config = dict(
    n_layer=26,
    n_head=3,
    norm_place='pre',
    norm_eps=1e-05,
    bias='qkv',
    beta1=0.9,
    beta2=0.99,
    warmup_steps=513,
    decay_shape='linear',
    z_loss=0.0001,
)
Each number is 128 + 32 x the weight over its row's rms, rounded and kept within 0 to 255. Layers, rows and columns count from 0. Numbers have three digits each. The size before them is the row's rms in percent of the matrix's.

# up: layer 4 MLP up, 1152x192, rms 0.154, rows 118-186, columns 0-95
# down: layer 4 MLP down (transposed), 1152x192, rms 0.111, rows 118-186, columns 0-95
up118 083:101135129074054116185140074081095125101122156148095122141136124140113087112140143104111176125106112095093069114155087082106137112151111072109090168111087078152095130138101086109103109131155166121118120091159111142139121124130099125147128209061114102104110118073077070182062130089105103149
down118 062:119135112110101081170126120041138094123167122127142126154140124160108069168170103104113187178049110094109155127096142112065146157119140019084130136120069107128140131147114100125146102171172150129075107123183070155151109192153152156147088136101116101116096061132116140129098098107143094135
up119 107:103190154093092114171134109141103143099086135142095124134138130132157085139161098092158113117123106135124110089134058141056146068108137096178128165110072127155127113097153117107120135148169140061110044103123104132104120077143126169175100193123138091119122137053112140110148110063197117094
down119 121:117140074128123107079108117175131077128134149097195122090118148138156064062159092112200123190171177111137081127062141150114115124174104132110082170122170104198158096079077088143114137103100124134133090128099073079165152161093147171086172147116180148114099118144143099151108098170137122080
up120 099:136143105140112123131105145121097080139093173101127168148059145148155109211115103130138125169124157120152158153145157129157148111107125166073124171109178057181169132109110131154123097116088185144118060157131106126118174077142128137104092095092155137109138106123141174142099040132153139114
down120 090:194126147167133108188149132148184142130155116056156134123142129097129151063104111153080077161145128169199142093145160136104165120140131097130141148108161138103090120147127030111141153141119142121096160110121132162097127124126145141116195131157095080135078147071184125113088156152108125149
up121 090:091120102114077142120114121077100145102105130123107173136100186122090096151211158110047132101104117134105117150200069085104099119163176129081127163096094086140158132143108063104137054180149117137080098085150090103087122091128090162163157107068183138156096123135095055118084124072108134145
down121 105:111187077160113102169106119091138135158139121070134121162160108142119090162201128115048100131098118078066171126159081112105118170125090139166107113151139066175129112107090083158107112146161187129164096120165097100162079123156178169138119181129181112141138121084051085116113113096136123182
up122 110:082158169101124095085116176108108115153074118174189082152126133075121130131117048126165127156059106159107039128101129103070128121133172069123072136185142093078097164103141123162150070163169126115133157112194119124177105173159123117129122191122128116098159140107099086121084095104151128122
down122 110:123113173101176162169069117105107138151134106140136122129152137089108109098167141137178093180081158124083113097149129128108084116112212142067061122176200207096131145133153133116169130108151131119178179153142097154169100087166144155141045157144105104138133157177188075180125134116102080103
up123 083:061173133122083064202114067088111120147093151144133161120152109119118053126134137124100159153124107111053088134091079070073106099122147117108061132136102071101112141153123103124097068113160128142060095098182123104150106105184079139169180144112158138097119148109075074120072108082111104124
down123 072:093178125093082108148102118117115083111140150134081201163117158121096057135126128106107162132118105080045110113149102082096123132158151087099135159122131046177142110123113110121129099147186132152101090144191079164128076142164130107165122084103146124130100145125053095130138075085141097116
up124 085:128181106077094098162104059096100109117145145130120155133146139121100085153103122090110150141115112097099151172125123082131091120154142099138067157097088073166142128177101099101057075147187143141160105108147068135170110115168110166128106097098153097130126166123081108150080088102173116117
down124 075:090171096124107069121116088072105122124190161158108161127158146156082099172115154099115124107084072080120138143143135068132093162132175094121144143128105075162097132155050121110084089164192140117135119107150075116159079114166122142197093138139166097134146212125104141149130118067134118096
up125 099:087156137161110102145048153138084131087100118130130167132134161153119126125074114167061132086138088137081099094115062106049104178155148149160126148162128109117095129104099074119138108139120159121098188097143175115166117161124091083150134111153164138165147141145101126128153153109177158186
down125 102:175119093103188135118096101129152095120091162113108145123150184104078124170131149133172116134096202109122111069179161117158144154146115171145117130140180103098100138093152124131119153124138115103221136108110111097150154124153139173146132123101104130211095167094155152121147157111163097106
up126 082:115147147132060105162094095096110093097145115167117204119124146120057058112119185097138146130104125123115101125127090088085120129129182120125071148106116080112140145145110074117117120151167116108093101128143125071110105074159067149150153124119163103108103138155110110169105106032141115136
down126 078:108156116157065091141092133123130101094145152162123188154170129123125032158157120130099157173047080082072175119191121071103134119131156103145113164107131091170121124130086092110136152172151159152098140144124137084131136111167130121205151181126177092104129163098092106145056062073177111126
up127 078:064155127086061073202131072095104108127147160155102147116119135130073067143131130092102161134125111097098117159138122051076111099147164080126122154094093074175109124160110115110086065147188167153074108132155064096143088126136090136154138157083165103126112168099068086088100098072153105126
down127 068:104168117138070084171132094091124128125136140145108185117134153150086063162145149106078163101103110111109120157128119043093117117147168088129128179118091079155090120111036097110116110179182158123098090125138050141153064113140139132157129153130132102134142172079089106093126088056145082125
up128 091:110161125115068056203072087102110120144111164156084147144154111133133068143100132085126212150095133109071094119156106098109136069118149088144111137097077093159148147124128114124133046156149119128074090082139138117155108126178141126138116168083100094080106080072098098131081137093127083123
down128 087:086171128113114086171122089133096164107116144159164165135179152138146114099086139097046193129110145118103098112149138093137126142124142072135088125157095082174113115153081149143129101222114133150023074105151075163125054173159156151131056115123132121117119095087074140128112110094140120148
up129 111:090132106122069021195105154136136068124113144191163156084117132146081116104124114165137166146111107148095202112127131107114153153139120120152079156143110138108100162140111083107046075132112149157069135152161218120139128093140166089180159099133150132150115103100093098129063108135132119144
down129 108:146090158142123134140116130115079123207116083154127154100043155096127140152096104106118097189096126131161114129135180069158128121101070124112139166093163144202081145105109095113060120129080148153153163175221156104134132150172114136150124152112103146158105061091106118086168113180117143143
up130 080:100111147161098074143072131142129117100127128142150147135116145076062110174167150127118112118075155088158176132137106077134050153080116116084131135104116117130139122151090127077129095114123137166131116149180142083141110110181143159146143143089137087075166128075124131113082077109131047129
down130 074:159156118137085121126118138120097166159149146120112149098183109123125112162113116184149087152126126085150147135131090142103099188102102194113150089110195118135133111118120173127076142150109102146166162161113188117162128144108133139150094196150137090113118138131177125067106152144066126082
up131 102:086161114080030081158167093062113124174134173148100121158125115115108108171127094102137121104121097079106140151141092109134103129083119122093123163140083112138135126145128059119083119123175128094135057119095100105093097127151135158197130152094094133132112140100092048146089136028133151119
down131 123:110121075151042115094071100111098186196096168116105116105117156107131165077117083148164110141105168102108112125134160118095121105105151144083117166126090149153154078052099092101163078127160146114144078128130146167159145153168091119161178117154167129164143121090095122131126102103094125154
up132 084:131173127066076125132101109069047107152124152131091151104131169150093101130135149124094166142115127125098103172158068087102113134108192125155095133111108103151128137145100085107137100174162149130122123075198057104114077105125108111143166137083113079124090139105075096124087137069104082137
down132 079:080128106117080100122145120062110157123115136147157113065154142132116132134185156081092131151101090067036150141148092086118121149128154086149125162098123067141094101070106097103114132097194159139109099138120070130173102142192161173145156169128189110165152149073106069149115114065141086138
up133 096:133144142144066087163133192096131147123053123180125152071124115102073089124126112088121118051111139065158088155161101133113104115143151127094073101146040114111136106172080109115104138121109151157116138126126176137137154108163144130149125159105152118112081054141087060210138146121149106128
down133 102:129117135100134183077123088201186113092131118107111075082150122110162101086153080140155099049050148151162090138091128134158108134163122161162150127164165126177164118147126143132127151128071088073100108047127177140153169099116094113075111122130119091136128116124182154042145149155149116103
up134 101:101106121111110082074112140104046099073162138088195114168004144144116121137174131163126092162114111144119108120137092136103153161044097152115106091127145124165080118103158101159096079134163144142139111050133093154091158100122139138137147122112169134056201148089120123127139081118173124136
down134 090:169158159113149184162115161146168168090139122133142174099112112144128141077135149163140167156114114148126159151091129120146145131178138119120171090138119086101171122148067128070159173151108101132138143128094139171091165150127112046111148122110111090134092106140210061163083086160174186097
up135 105:093124086107085146166158089084126093114106108180168159159086172151105096105166130090115090161108148131168157183112153114075092147105118127115071129125143098122082083151124134103138127083102124117158109135163156122100037108117137119082133108104151139079135097154115117126141093107189106103
down135 079:113126127141116157112070091100097106190160153085124151134136134138118063143140125160090125156136139187094147129147102145155131148188171127143120137192148121118047115154147097102171133123127108121141144151101077095140135145124146129119080108095147142097082123108129186103144096081181127095
up136 089:105159141093061118168123082095105066108155126131134172105132138119120087128176161124136119142098152116123091154139062061060149161170131087095117150084090054124153129159094118113126115124135119139066120137126157110150112110132086108143131164100125130084137110096125075143042074094108104147
down136 084:086163145118128084195116122100143094161127131162114192150165132135145063141135109089128159175058095117101155119186092127090165146099135093142092187084117061157137109143108070131147123130161145129100115129080144090123084135187145117215138177117175133162098067087101140173097115072132124127
up137 091:113110092098101054107091143126134065088187100172156145145134125135137129090113056132163132116095076125121101215120119156093147132168079122157088140105071143101115156119148054140149040109127126079130123160110158073107133097143097097128139177037123183095154094153114118132152154130159149129
down137 073:130144176137172170181109171143110166117112085099122136106107109137179141121185122159113126142125126167163136060108190076152098145149117149115126168134144119162135084099103151074092222199119106169102132079104130136164137126151144116116126084128130067190081139120141197098143075135107051159
up138 084:102158153056067096151112118072115109145127184183151163161151199097083113133148130137148120157122131115117106161105063063123126121101132092080099128116054075142115165121092086103093102118160133141108132130129113118096070129149093124153183120112112105107097119062118065137075103072152139140
down138 089:108140153140142078159092115100118083125153175130100210160150134141182102141188157087093161152107073100090130109145115109129105125138145170120111121150120094086082166109138049113109104132166163171108236092133144095108126124182116155162123158135109102116128139139094075096099110083149104172
up139 131:142119103087108108081101107130120080101134132125160119070068167114176114164154147144148145131093117064109133124127132079127141090089143100148020173153095131104143140177136082117069101189156143111149117063128109153068088120139153090114108164100134096153145080095094046160139120106136094112
down139 140:123077138126145088167150130102057113130159149147153115164135112124150101093116118143146089128174062117096083194092138104169124179100115122112110090116119127101111172100129087116137071124084202200142164115086112102163119049070150108109146080143111163083118116190152115199139129142096109051
up140 088:123155128095092132163157083096094123107132136131111127107117136117054082132125145047114167132122108089048156158172125082109134087178152109103097156127099070124139148234078064109099105150176169084134062131141104156109126084138084127143120151079136103107128139104069094088103130086142100125
down140 092:095170120143109123164144131121129126157131134105121127171093156131091091146165140134128118163145073067108165157138152069111077158161132047108146146148110104149121119150078115148137108150170143118111120145106129140144093139167120080182071142122155125133128186125092125111113061072169102149
up141 117:152130096134122141130046108068115100123100124168126126182121154113053138177129114093130168170116107173100135164128096137066107116169146125145085140160070089123154185139127127125139131097175146104065115097144071148108125151114101160138109168120138114101195119156101092110119121076083192092
down141 118:084077077125107111134097098073089167079170095161096130146135155160117169155090117168158123120102105123136111141119133128129109134116130115120185085167107163155144126124120109112094095125107138111095108135160109125165150147081150122177118110146105141098061133146068111144139094060116111176
up142 080:083148136107073065199144102088095094074121151134127076090123109099095091141098114088144154156121120114068095152115106064088112102131179111089086159148103094134158124179110098130125056137175155127106090116199090130129097089142132135157158205085114112109120134068116122083098093077134083127
down142 072:097137142106077076183120140096098145089136153117142168127151152094122108162104111096106186120132104091096095142124167087100124127113151060141129212145098120138136140105105096157139083157184159170072110161153070149140113162177140109180132177134121116104158172087058150110130124069141113103
up143 085:120184125098069131127104120101113090062129166169160167123118155093099094113107130110111157134142147111080137149152071058109103118115132107115087164113105089157131164137101108121044070164158107144104107143170094113108108104153099130089127152134091116142124099076104048126069071080127080146
down143 081:095224133159100129169091128096132101092103159163116167136177133121163042148132147102073150155103084098035134142156129103135106128107122139088122167101157085167091115131090126091119117143169156143082133099162093097138109110128115145206131163119168091114111116095103049174095073067155113136
up144 096:139105143141098037146139109119105119095124151181145163129097149156110136131133099185179139100085098135146106138121138110135127173067107116104086104123168104076025207109107123151130082097120191143098115150083118126181123118132118098160159124075214160074103122140102112088128080166157173149
down144 091:146114146070162116134118173155133078080152104062089096140146094117118096130186125103155112150116140181146131103092130099154104176190143069121123058172120089115152108127110129135173146120124090145183157113133170180146101156106126147110105113139100143211115105107171100124123113188126100099
up145 109:122120066142107158133055111159091117092102149123133144148114142114109143098154131159101142114103133138080118101166124122103093169085114108158126161139093128106124149165106118104129064185208129215118102122138142064130077170145094136173104137119166101195143085086104159129083126138180135176
down145 088:155111127149059103203162080082116174087124154109092117102127057108096072138143145117108164092105153099134124148118126123156103139119119090114147140117100067110144125163109101169167150177241114149118059143109090135150131136090175173152122106123162138157129121137108136114101122120178096215
up146 104:132114151118120113124137099169070101160141131129094172099100156153089132181131139161123190092110105076119095104130114127126162154137121123145109196114172090093124110146140135120122161079168141166109130111194133104107124140142138103168160153075128151116108073119082122177120115140084125118
down146 093:122089181128167115125111106159166153130166166130151136073112137157139100079095102137125167127092138166177095180143123132138094166123169106067118147127125089158153113131063074117095119137186149110091162116101126135155083160122135149127107195162161144185135116089109066097077103142188138116
up147 092:099176137156106098131121090115162123078090097164096152099184154130138078125107158129103114152131183099142143110135100110076090092105118121085128159105122117136087110148069186110099142061111116111089100185118136112172115196143142157155109127155183088131116157090127097152057086095126127076
down147 084:125100118094175145118102175162153115103133151130162137125120080076115191132197143052139097085096118160136146114096086120083131192161126165160091123101160164132202185144145123134099102163097140155133170133145112115146135090117151106084159150112058125172131118131149177140199180159187114154
up148 080:107129133087110110142126137077089152202142152143100115126106105149067099136160155114113152151106112115074092165154139066076125103115178084134099171130119106137124102162098098112108106195163148117122123057183087099107090121115089108148085062082213130113094173089070108115119143086133064117
down148 082:110129113149074134148146088133077206157177138126128139089097122137069075138150182115109131107101107067089154137128142044118120157108148090150127136099137111147082101153098076111101110155161151138077130105153076141148087161177150153139073108119168120086151161086085110110075111095130132126
up149 093:079139136117077098188111059066113082124135160162095103119091120109119052112089096135117164178122154113085084137157097069093151098118168105121108170126103073135147109161070145148140064129187145102124105106134101145114122090143130163138140172093132089144119122067095063135059092067124066092
down149 088:093155122127103128158113105098141128184091173118103136146101186125090085131103099142071180131113140055097099135178138083108141154053115088147104174125136091141098138139058159156149113195149184109112114151169060125116093140149148143173110133077166091121187095138102092092111123067155124150
up150 090:069100063155105066168135088178121089115171121131156145123135182152163133188136104163182170128101183145153095080156102117154137104093106101077071192167116123123092133173088123125091072097132103139169155133088085111170075192172094164130115152069150134160119096099138084184113077146126140135
down150 083:101127119119096108138136125133138158172173107115083108100144130099150136153151146139080133137126132154141071170103115120128156153103115171103136110153142117138132075145140124148151158116101111095128111132093148119177072112120146201168109140142156124119153148194108095107167145143107139082
up151 089:121136084145084079114107085103142100084134106166148181149100168129084092110180185143101112114123139087126121123131059084073134132139131100140098171099096123109171142135095097109124063161138121127106136113165135101072094055118106139125120132112156134082148110114100069131095066095123103169
down151 097:108144115136144107157100131100113075102105132142118190137133116130094057148120145093099114131145133105130157109177111118151128117117091047115108195138138094174181122168095059103157110142137143158086175096110172114126115116132138110198159176169159095119119148141066116116102080088171145177
up152 102:157127081125123075089124111144030089119107144160169155158099142129090148138073146099090160125130024111082112161115116127144143201129153143112082144112146114131072152107119118154149087128129148174147129083151159080116149127108112032130158106070138164076165064162111130120128153118130089148
down152 094:126135144095137120126176161128207143159159090064127042134128126158134154118122110101198117110130181123118183092109126173155112096098130178152126054109092153163073053082147109132088151124157074117115213128136127138178166097157081183116096125139147099144129161114156154143141135108109167112
up153 082:087124145096075124195119086098074128123133148136112146132102140129078091156163148090090171156108149093100151167151136074077121100127130083157113149104074100151155130187112090092100103172191154153130150110134062119129113116137089159152151147073128097116109126103108105138075127080155113132
down153 081:082150139151053100154130138086125152143158141151134149098102140123073100160153164102086122144103104080124147164137136021091086166118121065132144178135123109166140121143074111104104093194153162123106135117160074087166064130136146135164085143118125109140130130102104083137092116060161121122
up154 116:134196092092102078194167145083134104160118133135101106155144105128085025132075086098169168152117111108146177132131129089150135160182136134171154164153096092161112153131110129138161079100177120134135092125168136118062090131135178154211117149137124125117128118086108117091102154116093043119
down154 126:122097118163143093133109100123149128088086095155133140064136139099125128146067166085188108147151103172154124127090176167080160143152099132170119086162062109127128046122101104102112106064145150113132154125161161082159153101178147155140171124158108136148116125037117142142091181107120087129
up155 099:162133117150117124141128164114109124145104177165132120132089085137180123108121093169185114088098162123060161105161120143139061104098115075142085141163064141160100108110099088107113126159220128099164119095162162063139119085191121113140132166160145112114116105099101117101136110122114096130
down155 096:134107129092163162109148071176111125188129085130099125125162146138106152077166131187097083142108108133202091135127167095110111147130161135093166090130183137079125179117119099139076147093140170110202157164081136079150136103107131128086127152134157136150144102187165140144133118098093177160
up156 096:084139085086085164135162110035092072118160162133103180109091130123128097189105106158073155151150091131094183108129105155133155210103100076108131126103085131149119098113115071117171135102161140094103135110142174140060106140110174153196112130142108112144161160129130161135046106122152141134
down156 093:132103103150058143096097142202123153119113145115148118170138161125157191075130116146141097107123088151071122135115170134097117115135175162149134104143076108061148107144167094115096198123135133164142120153146148119121157091113097111091185140149152119143119145145102111112116133164138137143
up157 113:177144112071133121161096178049122110035151130110172090106136117095081112139134138151074146121129035077128144140134129115137089151140124114128105145143118112128121122131099092131129089183165110107094139137165118155098093094101152100146149200134149151115139111166088135074117185130090084155
down157 119:151102087156122149134175079130135107165107132135105104156115111145111206114119181122133147110143141191167133184128125160119110125115147170140124129114073143101187132122061119128116064096145111144134148134146121136153071200074101133117164135162116153123111080189111135093125115151120134102
up158 111:134076090147109141125129106093126090118127143145122162061097184161189113138116083156131120157130144104114097204148121111115128146044119078121103129113117129128151097108074159153182160101187172135124095084151133099164101169125130119147089163105157089071107099133082135161146095115175120133
down158 111:147104194140129127135089109093145105108159163120161107074139192111103157166103121118059154147094132122097213142106132104106096154076107125181139068129141143152111133114175193104141138164189050180114069086116058159106166157122130106144178129157182120123141180118137107147151190106104099163
up159 105:081132080135112070078133106132088120137145153083161156147140126137162077209154133134086128094007115123143081119099099136130079147088123110076103168077141074132099156163098102119105133098102126135088148149067106115133116175135173172208086157125162152086088125094115107162132097114125154114
down159 109:098165110092134132124116196181143137203197166156100158097095154144118185139135132140132090103117109151153117064101147127106092108126158127089130109189168141148147129180107123088159118107148152140077163148167137119120118090083140172159131130069108088155096156123074079175114129174149181043
up160 096:132136148087107105211148148126060162119074093088141182127128180121111098174156150121130164116071089120121109130140102158130138117102128154084099161158179085133113153131155151135145052104113222167129119117087105135201123099184081144133111154109240145143146085115102141143142096126138099118
down160 080:130120122158118171082117115165130083159156130113108064165116114136157180125160199143091116157113117135131084129119060122146156110148136150141109075103151066128188135196123099097110120081125127148096138060119105136111114091105132181091118119117175127096153142136152118055095149140117145118
up161 094:123138098126129097089148126134130130117065120119136168134120151147131125154159131135219157129135144093128136125141133129131059150124095110138108148105146118116072155104149109145126133118164168133063101076142110106118084103090151172127120177129155169149125162085130116118111075115135120207
down161 063:119105102139128147121138111155126147140084149108077191137130093148125078184118159135134177087081141189107066102131149128114136130122125114093072145091166117104153167108099193123126213158125117139087129171114116127142060159104153142182207067143103131182150133069175145095101119118143179090
up162 107:094088106119090135141157103118096139171079183115098118148117140135097083162186131139143171124141113109121129103136093069148164125146058113108139169195105125157197167138109122055147184195163160114147169091153154078129134044138109108171174103115122149114109078085124129108094055122150106128
down162 068:063124093148107154137130160121152169123129192164091123119166094135117156120114159144103118142145086137132131142161117177151147124124150093113158202160142159070124070123155102096111144126109103121099139161171082175102087121109113111133171149141156058161136135135133130112079185133171119081
up163 104:141142158056126099106074177112099097140159197127140124165121130139140108126107141126113162195103081159104064111128123124086123113182106108112119169153139074149112108096110122179122058112133212086065117110162159147133104122176117123117173145124104139151134151115131151084110074111180126131
down163 083:107104087126122142127095162100119087239112142121095059179147106144152102123079175017128126136070094130122097146146113136138112186191107139138119111175143096111189152136126157119160157164066175129116128158159082095124096132094143085114115139137148135142081133112174204111149161122109124114
up164 101:108132047120088122101123135079058132025172187117137157177021140136086157085140155156104136103161100114043127126133111123109115141146112124153134142098138114132111136144116129126195124126171123126144077093166122124098150103176130086138163111110153169085133117130108134070163149131144146172
down164 092:130098125134150115084064083151204135121108089208102043168135100132100171147126112109161109124102093176166098124176143108095112107141122182154119112107109109128194131138115074093139076121181094121178148106122095089132110176123166145077103128165168113131165118085155101135113161135112117126
up165 097:133170152134099111163114077131068170141147160133140116102161171107140053203167218106049132159120141090083175088129063081103095168125076114116080123123120065156170093124122132099096114149161158167113121091120099107132083166176114114139138112135125090126082117085136121112091067095145060121
down165 118:101101113112111164105117168116165080105089111158146131119114092114130134071096054127169094087139107119173060179159190171097167102088173125124116158133120146084100172132120151144147141104105118090139161168111192112132151112100147174123119106111147106143187085157087144158135168177084171138
up166 073:161070128124121108158197081113152098107106072132102134154168142127117118122123142080112080139088101098093216131122166131137085124201192038119128155140117111080159145159107135109091060142139133154111050183072209134158101119138109153159136090136129106156165205123097169097123080129207140099
down166 091:106169137119143157105059157139131170128147186107157122121087100107138166117140147192123178120146173164179052131127080166121186135086077228153106070126152131170099115113165129143139198096114129082162226092181041107124146144113160129094109150108138111128077083128177079138115187105073154143
up167 109:169167104087126094123144138101100126150148132126138063129124115124151100138105095147108111129069124141045067143150137105097125087080163119135077124140109104140188165144081063163107064187106179120126096130100168120158122156126128140126106178079209119132118101108122102111141126139170111174
down167 074:101121125192139187099121154146153116101104133174103100128139137114102048137122110133129154110077095197139099110099173109106109150147173101112117163132143130199133076141099055150109119141142108158137075129112057099165170118158133087109169168112123059151129192141180149142118152135095135185
up168 120:122146091107092051145078148112106147172127155136147179164127138137066130133136136130131103137095114123167160166139154139139105162121166109100076112123160070118102170103134104124110051021116112111126126129113100189116091094134093093153085125121156119109143109124079077149107152113120092137
down168 109:200098148175143077091164095118142125127115058151111190155136163139085064090161160087124120093081127129157140159123118106138117148128108169147111165062165061148092153135110122170143149135110127112164095111126082105084090077131167099163107113108141111135139129150173129147179153149122156157
up169 090:084138147078062122177097129107102131130100159133156150151124169053077084120176116126114129115073087062085125128133093092138093114117112109111114163125075105176090124130121112088110091123156119097071133083173144141114080106191144124181126188112099156121160045058086111148056114079189103129
down169 060:128082127109129092153109099114131152139150140104132157097105169154116125128173134179124086117119090082138209123106199093150073172103133143183141122116126123155093113065156165127100140143107114122063146155112100093092088165155140172196128148089115176199084091122170174095136135138120087150
up170 116:107109077144111022167114154124094103163190110109160156145092149147134100152140124103156177126117080135082060089115121098142153136067071072155055166126156129136113161158116073132094127145133124143123063132161124154182128190109087093145131141104170116147114108114073147206144112108142119118
down170 101:092106145107138119105074059117115174123134145119119052112119088094122109112132146130160169083120141120150118148185117121132131144093136134138099020127149112109116133119109141073197186194167112153083136132139158068144139148161097135118149132147126119156133178151136075153148081114132089149
up171 088:125151141108056097125116120081114101116120122157092199167129157131157094142087109098145165113140101111145148133168065133127081131083128036126116197107112134169100122095096118109123086101141168116075054099151128079074071135145133105164179123097115143156118110148100110160095127063122081157
down171 085:179184108100028143145069152113144086101114124157128167097155120133167022117153109107125167164087097132088158141178123123148138122141126093124144160090118075149074109102106146103193139121152176144085131128123145118111148139137133113174174126130131099125124154048119089157121101067118154131
up172 108:079127123151104093097126116118083115089107136145107122168094203114109090153152099154100163125104115117091126135104089093017158144068109095118114183073141082165115161139109073105152116161142110125124120126129101114151160148171123129167111107124137120129152161129087140101050140134167127177
down172 086:092119081148140119037156119163157099141061098070093107174087128161122134156108147093086170113134098119142219125121198159076091122167077088131121155095197136123123106136091059156092126100099107088162167097151109207121149154150151070113114105129145109141164175099133083108112147153153191151
up173 125:139115116073108106178154085047137132164147158161098157165113151123072119155076115115161173139155119102099112141212120082127155112146137110147092149161091112127190170129116090135092104112207156171173094073119121145071071132121136113141149097069122104117148091114095042147118146109110149168
down173 139:136126135115153103093155116109153142125123107070118143103185087095171112121118124135127117080217119158116078056131078093135131098150168176080125145115150173211114158142159109190069096103100163130085100123122130149080054065047104166111116100107175160114146127098118108188142107109151203196
up174 108:084145083123098097100141173136095102074121126095157171138146116107156104115116113136064151135138102090146112123117107089125145147111075019087099147136119132127104143165124136150122072178105142121116112140105191114105096156165129089138152185103214150116107045115091112163145161109164086157
down174 091:141143164083104171106118170086136162052123121156154114055164098099099086080178111142131159102110124142110163107116087158180133115194112145101152149111123076162172173191105124135127106155079120087123151098162132135123093111118133083107164181101190130140089129116111172086138086127102176097
up175 098:106078135141109110145190143104082150120173143147108157103144144109108101136126119124170101164090173116142113088146141171109090099136150114166112123033109119150145129120129135092111136095152128100121127080091038136091124175199150228115166126128105071124125146105107136128125088106135176123
down175 113:139166141142156119123051147101148122160096116158141116115086126088153182136150120118106147122141107142128159177104108088162158158105108127091162138178148139132087162168144140166147100154092124130138155155112226098157133067046090094147124116112126187118095148124190157117141141168113069091
up176 111:159155140115110101108119117163108160066084141122144130138144193135179078134137159166121140151081067091054124120161063044118112067110154118136104160100114074166079117125108135121121123192140116092100099164157115082151138134166157121118062189123130148148146119063108106148117107132099132160
down176 105:119149204153111145140093107154204099118192088116128135124214126109138120130123082124125123139083112147109109089177138143073130112136126126146160108115126138109118134117150143109103052168171115090130121127083042188104138120110118189162129128131137091087138111114109130185081183129057128090
up177 093:142148140085129105153145041077125079133117138156123103146148106099112089133147144101123192164176162084018103122148125054127168094142131097120106159149090061147137163174098124154163101114172125169117123057188139166129108149151149139130122111065095099094094151041064048131070115100122090109
down177 101:131170168103108098160105066114124120125103109136150119165125126141123062129147115127119181163155108107066141133147133064118128157161147077124103147111095085160115128141063131170186106120177181144089139092139120164137095169207126137171097094132086105096102078082081082112097128093146097163
up178 120:123116125160116145147131178092103132109165117109159124193094099134128076120117087110116128133154132061111121148199138096097106106143082109094154178132085135212107121168074087083066111164106178122139118121156208101121126114165142089100177054082122151121134073127121134120146090076121111057
down178 119:137123174144140181129108116153064137155150142091100137136108166173124092142010087096111163155181135130117156149137100117101137130130141127172181197134140139242162113094083149142119119125084108123145165142136166121093099164170138083109051109120144150148144107088132145116167116153092120137
up179 076:091122112108067058214145112076088119100097138158090120072111131128110080115182161094124147111107113114111086159166099056067131132137178100121097142150097110105119136104114077091108090147124121119083055095139116093089056116135120111150150124066138095095114127114105058203043136091135069112
down179 064:073162122110050109166158113104126143095120153175088171056124149138156071131176182078083188122105085096071123133147105069084131162141177111130098179150111082142109129105120080126128111161165130139046048075149113150109057151165179154155104135109138110142123080110077086173113119096165136135
up180 066:076095141117104119159119084098116123134065109183168134126068118036092117086098077127155111192119082109150153178142089124157071122072122111087165211124101113116085140169136128065110121111111136148112113148113146093155111115131149124160120140070127120126162133148124127098139084088171094124
down180 068:090158109128151106160189130119067115120118160085099134088120143178059127130146124184143122118148093142084088136092128168094162036146137126109120080106132116160152161144118076191152078139156130125086096102108075188079166114110103169091156178154105118138088164123091100132114099146120151099
up181 093:091125137084082102145140119082120103147151183167116108131092121117075091099205175094082153139145144092146100165129087082102145128104119059126100143038038067162134143221083142119120099184160104136104142142109064150109080118174067099157113093089132104140072099116079107160077100074174106106
down181 100:112140118178087113180105161100108133132138155178141191118137142135107060172149147125029149169115120142109084154101103089128155143112136104115108179144150029105105112136098133119115137160156140125130166099113115121139113154144134139162074165124159159114127079113113135140059082106149115134
up182 091:145140144100069130143108117042094132196137149125067117144124132160136106135165139132104151102090141084091122146182123104110123140137124034137101148111071107145134126124089114122128098194145185133154128054151103117089076130120116108148094141099188116150049102092055091132116131094167068104
down182 104:115139135166059079162122119120094160145132145153140122054099168150079065108136198118103118130124128069096159178128076093107133140118140061122098107131075050120073072145138118110161118135214148170100151098102127142169124114177146186135108110101163134136138160114124071108102122105139119091
up183 097:134120119163138061150089171083144121077160124124139118151121137118142095084199090114170139097120124096116068130114116131119065133159142126089090133137110106132124142090126105152167006111142190106114163034079163103103119124162143143140145160080175133112125104108082095128108138143131132147
down183 073:144102135099168130150186127170111090142163082082113095104110167115133099148160138156093133105118113156160154116097091115132114164101135113168179161084134112121133135103128127117132219105096133165100163130122012165130135137153079026122129125094117131147074228108083112144087089157111139058
up184 097:116193150096091135129171157142121117073131091108182147106105139110111128106120127181093111164173113128093169111123134065106143169163132135198121119112173133168083133108099168125137111184102123123095128122229181096108102128163177109141157094137128143127121082111075110089085152120167071138
down184 110:114128093169136190148131189110183126105089129143203141120186106141097175190136089111165128161085181105107066150094180170166142075114180241140141147126112137155165146158100096114084138095133108156135086133070105095143063145144100125164094148085137160110106168123173139129158068105095163110
up185 116:117149158113088053143175142087099116172167161104129165132128075120060110146120129128171148128124103099129132144148082106110139164183110081096127125177142121108107147173141105092156085123141142110142151044160118136114092087132160110123156114100059141097144113110045107116095164125128113129
down185 131:110117162155084129157133130152149114133146175121135164108123065096095109152081169180122159131133117148089057148184110095126184123115109146135120132147073147123146161106090109087114102117128142149109170076095144150180152055158114131170104133135126149113148108117128115176096185108103089087
up186 104:135114130147115067141065157132102099103116109129114127109103145153090146143083087141179157139188088075062108126172133141136130151105143106119114173138128134103115209124121104192145104167149155111119100101179176072123132114170074115120140112108160096105118093129047096056121172132173079161
down186 092:179116188139183155095143114136117150145142191142167082092130066139163148092148150129118089162104075165151152116113137109142128099124123147169125144099100111092080105122140150095163116177142103088117152134140037095152068105101122112117133063185113088181105110137202166147091105160125195151